config.toml
rope_base = 91100.0
rope_fraction = 0.25
attn_scale = 0.177
init_std_qkv = 0.0189
lr = 0.0109
doc_mask = true
Each number is 500 + 40 x the weight over the matrix's rms, rounded and kept within 0 to 999. Layers, rows and columns count from 0. Numbers have three digits each.

# layer 5 MLP down, 256x1024, rms 0.0507, rows 94-119, columns 0-255
502444506502478559515504469497492538543528443490472397557440449537519462482535411519596514503460461521479518419601510503458481551510494519463481497499496505493469476475490589499482505558487497483515523522476509531488537530559493382566471512546601485567523536458469467496503462448474466488541497448514514532521541563531530478340487510535468541538495541522445486427426510445519508521484557475504417447501483466567470523400527478565465523469547509527476506520490521569470453573453504513513525492547504472522506507522439510538531471528437537505523509495463493519504539458472436493543463519512488580517605555488492522506584550499484473487461485500488444513497432496531491464467489559506591468510484486470500476481477584486498477507483467498532485573556518555565425539528503
454467519570502496477525595526513467508516482515466472506490413507409515539458468474452515533501456564521472537514502525489523571497494507515432482500525489415484566434510536498517485416491527537465514524485522450532468474562506479564519530474423472572568402520409527442443450469461476543544490551565595466398529407490540498523515598584497509444499454584438486457474551522569503545582463561476574464433456521425552402556521468519498461456481500459417495475472552466523499451536543505554569489459544505519477461470495545528464485498515503516503492556574549515535540557432522489485485539469508570486529578528436554471376551482506486433552434449444517512461476534473538548517476519496447527493522494540511466474494464533406510452522517490524473514463469450452532578542512
452533486498433507521506507496521568478530445447427457535525521447491514488469523450504473523507519455393423519523463523514489454504494533550462480571549497486461473544526513442509505515461536538465580551571474517524548581501463516504510561509516509478500481512510463501610533429483396484545503403460539441542493533538531474527487468476532480505451530527510554481546467451504437506461464480480497559533485499481537481478459470475529473453451460533439452536538533508465495486560480512454539502527538511459491541446425491471523488553552560501478473491544468445478486520556510513523551397483464544520512567448560402542436509516559448524468483509539458470508441452461519493492455542517524469527496495501483546469478485494472529505469503478529476467572513512504492483551546
477483525491471543457513515534469525528554505531415457414519548516477413487418499474611571552500485481509524500541560501548557528461562498549489491459491487500591548517505565496528538499625474438522541458393450473547518464520555484544492502441544557492494454527511482520452472526536534518541455535491548508464516555532507469515530497420577497501554501449460528523516495462510572566538539511555464477464485430548531479487501427527512543514434483547489496485474520523539471415466440523549489500550467519496548474484468474589458579438453515511552525531532513579526499449542463542547445508504439460488541506531457580479524460491454496555477432512529541431462473523546471495482467425514443602494582473466547524405547497477490464556521474564464534488505512507500445503488473
494395465471502433423554515528498483537534470557463476533516470518528393506513453612472524577561539430526502543457434443504516517495519587475585538508511440484553496439449518459453476505433547510515477542452520522476422449485501605536458431581492492517463508570495524588491561521498466499509497490516506526475554503502506482446527463487478500472511497448536467466472462486467524471461510456529509443536469457515497550599404461530437503512503476552542528570514487458488499506459462395526508505437544461470520540577511492521547577511531430491439513536502533503475456416527543542468581519536472468443482562451468501511486518461553421499489522468473504470470417560548493492566540506451558448540544471477594470540520475512515514523548535485515576488466531556501471463508515
468507454459497533501535549554481494437513523507516597524520517534565485443540470468504464443412569506477567538459489516457541469421535501547432468514469567571469522511507553509528537463512502516560559431424545451541545468502492520501574478515526535456577459531516539574467530578489525529436525443488439521568452574501481508465489482467495472565537454479510436473426496501537518497414512518477438487517486504525575518511538491511471456509503502460516482499483521568499526433501480467442527520455510557479515516482501531522568522469501499521482517527533476469477508446511504460563475475517454502514480462580462491490512517512457469507479529476552450517556472541485447516504483529521501554519518501475411524530483475556505509465471529459522483460528533489458440503520536
492480520500548518510470486541516526438517449512477485517520450508586465494451527472472510568535506480544507502446505416522475547511493457435503470450492514396415421514529471505502466565575479496542460549521485443481513514487461499457535497489562484499528456567466463439474550558534468457501442522552591539485502486508494558527478481489542496525465450529519539479509492476530554501540531529497557579528558508502580479572501503483506478497547470509573534499594512541458504493431515549562437503458554514505552538545465471457461521542452558539521497477516529525525520502456480562470531475455508424444456370536513515494547493554530493456437489506461548510502437486485492449485492458453465474490539488410501523507502500456498534468544536453486512520560537497488475453554514
495470503446467504482489490482478444546496477598526491507542512535496478480544531536454488497548514513495527483582501534513493504545486509529510458541543539480508515508461543497538480475436481468519562526424479507517467565522466528492505488482554517527563519506494442552516509528512520496541456490499509448549528548430491450513573500607449514532483446505482492536531573462520432514552491495531475538472492439490531466513546472516481514482541538538462510489479494546539559464494550503453538514560484511581534443559498504501501553512514506533474475540443486509427492483495599478495534507473587456462449520422470469475496413463498538444553445436515483448443527460520517542535491506510505485496500422504466493526501532488414530498553497535496513570563494439474512513423505
534501526486458533414513556543490516507465500521464549556437545506493422573436471416451494477522573490528502491476489528492484584510541570474447427475482505517491427490493505457453465473504493529528550487393548440479477503473497487459493565414449527505531457474541499462532509520445492558491535500497505502478538503480477592455450523474500447548554452480477535486430470485483447481551450500481495530475586509504571521529483445485503487430426437533553467460465452445467471557476500485523531526538489459522528463451527504466516495524551539466549412483468522486498478522565508522556500477474471525534464499456419428517505533383517518560490529471473543524499484559483441577525502483577455493508531461525514576515553505495541528547453545439456506514521481481447447477537489
457515582578531586439483491470457527475522480548517496494474504468474455452408442465547508537473515450512518476463503455430474484551485457509456584659577522523465532495509436526464506478514494506469552450474505464444486475578500498475536448552544500474513440483508427540608466443510533489441493519453506482447516487577498517560457478521577528519461533455526605462410485533481515538470536492491497435472485433493462500470482412453476435514454535440506527523451471473505439491507396485520459468543520528471463590527436475484525541457531464528496553533561484580474433471576562463454458480528528495510546489512509511493540486570540451486556543501491423552521480489557479539561528489436470415492559468478544473546514552487441404507543490467521506520538436503524479471535511
469590494497441491517543451508521569487464515536504425497450523532514537515519551500521516523496525474406476472442444501559550467491479508488467488454480503519557523496492508516421582552460491434508444496486516550468477444506534487423456469495504496494498489458484483431524392478502496468464493486565546497424505528522467477482572453502450517491449501513494463449584545469521494477508470556428510503510495534504486486499546466446551509405477462473517515466487469467466517522519430464481481448459486523552579476529488496481494479503456492433520505448544521519450461477475542439458526536488484544472534521559487499520584475499496498521415526508534494496552561484605547467542535551437544527504540440486429553524527481510510489488531513560500415452513465496490454527570495
559484533543517505547561561512507525449485519495516569457416467521503490483587543561489538498463513547544569566549482532459517436476477487572418522487507461491466559494497491495439478491565564489530532471455464486540485558505541486460450540439505468427508529479476471415463470456514530524508476544535505483542518552572535474553468502454448526525438547606511568481467399492478514488520366481545541526457530438433528481401545461557526525522438522533578468489481529501549501571429447477542476471499537572554560445516509521481512521512422488496540485468518556469532566538558473463553516454530470614503571463497492578501486458513496528563503513437538519488545482573436540455544536482544592520480530567541537478472476464544524531466476519532581512558480489583507535490546561
511402529538487507572487460443436531478511477502447457433477497524494482451478514418496477457509523546568566436525495531530443499538524437477482570494540491568445464517488509442561525489552504485501536397459450551561508483436500548511457538554446527543397508493472496547491464431512486554466409552509497480532544544552502484469444494535509476487517534504526524469502482481503477444506487476517524420499511417484537530521472468518560525472486555532491440531534475441485498493572488513476477547494465500501529560481514427493521460527434538464508538502524447475488601517465541548533524483435545492455478501515478521475473483491494555539532511476448521512564444505505534498440496516492507399535444504447438526538495468561529484486499506467525469510511510493492486469454482
475493477511571524544481475560563497471485573468509511497487601490499510500557496570568497523476499424474505511540544520450484558423496466482496497445505519504511515528501439463447427508487478473453502579547532500445521547567457506551493481442571471455471515548546569506484533491535480545500489452461553480566436562465519502519509520502498592574527483566531490493530469519485545554480488592479475612538593522467490482466511467523406494507537465425490448555418504486569478470530484494491527492543521535466519494473497512499553533536473537504495496542529494581481494439356538481500569483496487513594504468435492513521496472556510486544548527467441525561479467474420491480496513457472469486530539498480476523589410471491507530504506440540503463480506485532473576493520538
487439504542474472475496544486527492577425529436513501531520524535520502519461447488541419527550530510488498467488533550480520451507569498433521488462470561489551468491478467554498549505479493461511507517495507492505472438409438518491459515540542539487512495473543559509499452468494523462500556447578543524503464546486503503504453473492563526504457575386512499469522569546501450477470528479488554544467486522511497485484541530445515529537481531579462512486445542491488511449480507480448461490525525478482558481616525551565503457550512504517528512507554490511509522482425491488492499550453498591530540474594548442467522509550438478465461475477514446571571522526511472461494433485553489472515450542481447482581442490520505515555558604476469577455491553511517599491469524
519489474484420528518566600523506485521547576534418543436497510499568543526507461516445441485515573506424562538546523553448519506525479509479410505431525484495462495500542474440551498498478540479529513457445462427511459484454463479502474523546443532475540480475511532516557492530499448514495386520545386579457562483541433450532550466535422536526485467578487497493530500452431475455493470530520516488468457541482585499509487502581529463527471505499476509533548550482558547506525489488493463514452506508516523465527499535491441580507594494515494504485497474538511498491526445446539456465485518532476513487399523492538579549514532517510546538476510530519528502430531483463447480517437497483484465529439527466557552507486518568480517478477514498461472484445527577461540482
411517508496531439440551576494505505435447536557539523408498472504558477439468499447444521525492473507529449614506468457519473452467476481541440474564460524529483523495514516505494444550508472457509458496485497505468431473546581486493523457443522502465520546540554437494525524457481470527427468511464538513538461534469507487506509432515461477541496535477502445499543587422471510590554540476525584513433504538498522470559503467489449413527568493461526481507445482566493562505562443467501488438489522417525480498532445513465459515464528460508512550516506524472477491483545463476470519469519547509564448529486495421501417497454480582516511490461526491548515483495553455482524506415505543483526452478404550500478533494514482477507526543493511545493495448558408546468489505
468488507482506545507439523440549517565520505444514474469488554542444551546512492527437532545558635562419539489441433576413543511501522593528549506468531462436470563483495469493519523522511499584488531538475454469503565528493471461492517515605420469587510519492458568552438574436413441616502568476513496517528581444542460514485530521489440536512447424493491503529477499565514404494442466555541536470504476557544476524494482486503588450473415442558467530493541485585435468512532481475447518497489549449547533507540551557411487517488579486457464511489518552420535451488435508538533571451495527509541520514517489585493532454468535500480546464503402485496522450463474563504503538576412420398542456469501463553472475573436547416499568450430486588489509444530449478456517530
529471503510510459432489520495461471567515511559569604585444546524511475549543501513468515538559507512523509502480448544487507516433551540483579470489568498523522491540480539425521443585491414471460538531543507510517477543479541456462503481521539556500519501577490476572602498528537418472534536507460533597531492480474460505479500501498554512459558422527485508520480487586463503504447471503467488533495525476503536447449504465568457525481468454472444554497488497453461541535484513468527507542530415475445408557475424479512541538535482480459468521523478477496471435458537501506450449560424472544438466475532526419510580468412551572540554535570481483446494559518454504476462495532470508458521502699458547512466527564411519451498493473548554414572502493441442441427494395
441488570493537522474484501472530488534510444528457485468521550476531509529473459489481516472463474544492450536534505477497485597558408495493505521574406531450517493548474507512488458459519468497503539478525506580514512494485464504570524551453458475515421506509550522506517509471493470444577461486568497513519481455498595481529483467568455549434474473513526488400468475558473520485518455503484517534524469488515486473485440507548466450545514495511503504546483436470466506462576554518547504446501510505445392583459495487464565508518537537461514431511494575499490469532508515473565531472536567542517482512344485480525524444537489498516559516452477513542576533496606489418473531537499492536513467534492467468438481482529539513511525527515491524549518553460538481456505441
523461479512508530558402464523527470531489506412407518481484438522428515555513495570476532552459486531467449513475431528580427500489547561569518570511502478491490514554521530543497485435470471459496498526531534514469507449569450478455473519530531495473477547558547549488541495502525457535502501502596466480459464498477488527499565473535569594483543557527507453499502513444537498525503522474540480468485401460503531493413538490553494507521442484428480453520478527487499553529497481522611440451465449434519492495458493475462449488455510506532521435546464488471536481465554502486446442518514515496526567531526524457506498475464606541452465501514485529581488563509579537421463510492481504532540480444482469492506481412483522519494518448505516478542555548483561498465465480
552540536478556508491570471401573496474555459531543496504506550533511528395388485528527447536534526525567549422512499500493438523467523470449489455534443547546556492519510584483595469541510507507494530517478555472492478472478483494586496493489478500494454509484518484460404535481495439530494484483515526503468535469471570499522532478548549449502487488454501488511463524463541451527524466463427497515473496489489501531485476539424442569489555507508532439469562478459500443514525497478486467559461514485522521535426518504470528524425493525523443464530486491483550470505489519502497491457456510493413489554437569567496507563544476460503465545521498510528437475496488506521526455473439506494502510494496505463482517488480497545518514549460424505453505477508552451450506449
515532425423500536540474502455493556500531484445476493465473530429460490445453501552492446542534464508504465474436542505469445568511538471498501491479469506512500505520468393508449522456557434513423487554506497473437585521495555478552494471560554502575490498485464502606451488449425474530407522523560504536444447454485452539444503547531444521501545505499441436503495514492527476449518510488481525496474451524542492483457470547502503528457494495522467527623522418491540445508575495543504520454491426506472470510517472511396502515480521478540445524531510475470489492478509464470469581489443508460449477527430470479459492469547455573563571562545497526496412469519461505543505470555478570411503555511556449523534512471525518468522471531520531483469472477533513422442533486
497506521470476540478529545462514557494441518527503503552512529529413561484483536456528534505492461484545478502544520477468468540513497501483470440507505542545466445548492498497519555458537487422500524487488512450532495515457608500493503501507483426468494578536527543521400529510498471569497503470469539524544493470500459473475527527559512513506522479508457449504493413573526434437466500487560489466522478548590403474552437499435479505492550527438471546452451535521471495470530404509523512522452450505578480560425516509491467542498470503456422497515463536425568467549486484556508470482515498467549451458527524484503450566479460542491534488535486465546513464463538438575498508556497543466449426486472523526481514482496486533497506539510512487531438503477516536526480487
597487531523524541490532573576447521442509537506521547487509485515452535457469418524488499455525466563497448464531534503455516542511472550467491515394494510542411399492455507447433549479537535456469514485527535496451480507563542473442464577451545539542491585498482532508475487421397363488491501556578488437509555462481527487477571540516527511425572480497521458451452548594519425532463505503468441431471450517514532442521444499445543419445451527585506478583438440497531467478490564508505510514473429474490420569469519490552511494511516524551499435475530472503480452575466521543487534446522493467549429504484479482459511468523468394539464547452529521534505494428488489440468530518478492515531506507553482525506548506548515479566497493531488497497389451563463472537466548
520530390525515553477475524550535534454537499474471549565496432545497571439522491471454523520503564459497525501492528472510425482442539457441473476447470452533529474478460571492529505445460547557424466514484561485511561477542437530535481427501490459539578530495495492556477510505507562555398466535499542544546561455546572544497519496538532533582510527549537489463485575504488513511525461543492478475495564464509558437424497555523482518487452454492442472424449484532459531495463501530481522448416563494465534531520547479526550446493482518447531490512525501488511458467451469567541499545463555537470503447524538503487507528435435525565501520527533431469511459528541485439513557529508582500497500514474513491547424507517546528467484548533463511485502480482527510572532499